From a checkpoint of a small transformer trained on Wikipedia.
Training: 162M tokens, 4954 steps.
Each number is 128 + 32 x the weight over the matrix's rms, rounded and kept within 0 to 255. Layers, rows and columns count from 0. Numbers have three digits each.

# layer 5 attention output (transposed), 384x192, rms 0.232, rows 214-223,246-255,278-287, columns 0-47
135105105166090105139117137117083159153133175171152153106161070122138114093059119103128142157080128129075110114113118161130146152121118156145096
085139140122067098232187130143089040120163178026111119175068105161153133165179115080128156086128129231086102096105154178117168152072119150091153
215104140135132167138165159120136081193141173157134113085092129156108133117092125154143155158094124090084144146130103096207168142126119091123124
123151144126100111100136145088092115149120069159130125135156102117082098175123098142165136142134148128168169101175156121149158143158156131141123
099144106073058138078160159104131173148133157134170164138099192140128093152076054110130116183156122091170093105103199113131106126124134169092142
085150112117173141176113124165149147155122136079087171072171141145110145140102098153056126130162143148122120147161119113122166117156111103112112
085104103116139076142116130132138210184086130114135126090096107088155130132138110166091169141138070182110139109150168095102103126095150093130097
110139159200089133123114154153135134200145184170149140140174148092106149085110144095115083078167158136105159189115124137125075091111171071095160
091118101088084154126170063127173171135167122149106131104143180133099132109111095122177135117108155122133175146086162030196134116090205092145112
124193128067132155137168193104161156103160089150120137150107114117207162140150109069164128164134109130123121142137122108182117135135121145124140
142058151132171125145136156163144128125146088081108124129085099116131139217145113127111169173128100123196142056180157080129101131123147056119135
130146141138135120174169151123116144110133128118111138132121113139114107150155111095179115100153178143135135120142127130182157089145160141095111
161166124100130116153124045142097115069121103086149133158174138157112147103082120113176139190142106152178097152111129169112187155052125246145164
147123148131100133120154153157100176157112163166164108078152135147172119193142152133137148079178154174140167129142128165161109108157126163096115
168133088119106062152090094173161159167150149132163157154148130137095165189148126143160134110145129115131172169109138102160129177157141128146143
066130110130130145130131139154073173113136083152112146145140102118133164119131151105145117138168126122145136082137118127131069144141116126141155
110153168149151144076132061075105162116150138120102178123168083211105121130076111103181144161164119075129172133130162150117102110118136069162120
117171116104156138118122086114172164124084085072148108140094146078131206153135109092109163088102116167101129086174113128110105128148091144148118
128134183157086103136123137173133122102153105144146127063134175136096147092118172126185174129136154148123140095128084123105138149078134115134117
090117153111107094158122117193145095168110113066134073149140129104117147122180133153126120143112090163123121120147166139122114106084162125118125
131136087133119160149118124090177072125160113092163041135129178145163128134093162255089137154112173126090156155162109117110183092131179127075143
171097153144110152054013191128159157069143114163177173131136115161118146115106112095099149143108124064112100133143114110119085141163105115110107
101155118092137142157117122106107130139104154116110138156168053120136105161116173106152173148119150149131132103147123144116139121207171114136098
115122058068124097156119106138138093104126130119134138135106150113061121139164113134154167139121112128071101161086158159131125165113104108144189
137092154146161148117118093163117049094146115117148102115166069130185137085126180104125130111098115161157129134149039158173168136115080105134117
106132104090095088073144169088124116174134147148148128074121121129080114111189132103152142091135089123112122117060104126128056079119166181129152
120157110147096140065168070112072095062103131113073121133118129134136148138158132128133154111098133132162124123119052118125150128136131151104103
189110105158115136127121109096095157084142192135134156116096133145091076111121131139175150152112160071097133158064073143135127163069113099128175
136140120132123168123102131137101120164076064080127128184081077148163133110097135116082139128121122117150154137097075116121159106170118130155150
104138142152097144070136137119112069124100160138113125077105102193059045118140147135167113098110143113101123104126182163118122046132160176093103
# layer 5 attention value, 128x192, rms 0.239, rows 87-95, columns 0-47
086132130112092123174165124122062141136101101097166109106142110091146100126146120128162130142128132172149149150130133144117139133139132137163121
075104136110123137102120110130149117095153128154106163165129168120131138130118089124124080116187098131130159192106160139087067084114122145121110
134112127118147145079126116120143126114127128114105104144156143133180144146098156113096104090143117119126145119089114120094093118112141117122096
147144174117136102097099094124092098125074197117140147090168134112133115112130129108121155140139117113148149164104147101112097117141124149168151
120092144134135126145108101154098117114122100132122129158115120102160152149145135174080166139137123175142134086148129144145170157162150124115161
114139117109143134145093129158101138176141142152132102136143189102113138088135138111146126100121145118141133106144150125108109111173144143152107
118174072079149072098137145079124114133130082144111167126085135146136118141124108106153126122122103169171175109138151144117133135140150152130109
115161126189110073122150103107098115129128118147090141126147098121094157125175124117146122111112154115153101150144134159100112104133089141109157
137105099121148119095147131113126136124094146145087113109119143110059182105114130140120137143112176114184141133109109166103159148138134120115104
# layer 5 attention query, 384x192, rms 0.205, rows 288-292,320-324,352-355, columns 0-47
060149168121092104089098139080125069202110132175167133070135161085113134121115179164139090092071167138141150135122076163135121125124134155129095
133158106177148105165081113120140144151119112090136083136125149101154102154068088130146118127118080150106159171118134114154112154108120149068115
133137087108141134120153113118104088135118069142095130118161145124118057090119172094110143159091096142133149173129131142051151137157107135128124
088147130137111142195132113147149178109103132129153153097117135156131113153063124147095151143201151123186085159106129147115058156161107162108106
205131060101143082113157091100159135147180141134157137118132096110111091167133196137163098054044091096069160204159141153091159095172135183138147
105124059114103120169164115172134160064154157154102109153161189135167145130136129147104068115137124102105092146146095061128135120096137053117138
120106120076195126063114142075096100099101082084145141139143124112103148082119111122122096127099134111114158187167091099126112079119161101175106
147101100112154099182132130155111098198095128189144104142142146117052074094107122147137206207104092167161108156104202148094156104154111143197150
139093053104041144201154125154099107072134167213186141140133143144113142144113151044147075141128147106185099134040165153128117147158060176082142
164155127141109084174099107160090158107117099104148055120128143139140105152169183137150180177120103161120148153166141187099135162118113122142159
123141113099159088097114121158108139162131104156143128138117127145141115175096102169102114163163146149113114160117124172151112095105114084150144
125123152108168098103115142115155159145111140135131128126174137174169136076108145098171164125113106164093131145118113140174112103112168076099096
139175118115148131113133142104095119154184151138112144121129130153121108132143128098147102183126115141141106111101168110198124092107124145174161
105107128145164160133182125140149155081155155184153155087097113153093099118137143137157124118110092130137126168129131136107107156119157140107125
# layer 5 attention key, 128x192, rms 0.191, rows 96-99, columns 0-47
160133145155112118122097147137151107124106098129136108111120137142133130144146132139148101106174107106120128136090147135157110150165145125135140
151106118153069120093126119167086136144146130096139117139114130080119106117146149125103120139120127115110111122138168123110083151143095114138118
138118176150120130107119119112147161080118102130111140138174132193099136110128073156145126125167168051142107133139102107112108131150147077095149
110116154105157177130164141107142128105122127159107159107109121154093164121145092104111072154170169138127111160111110111122106126101111139083140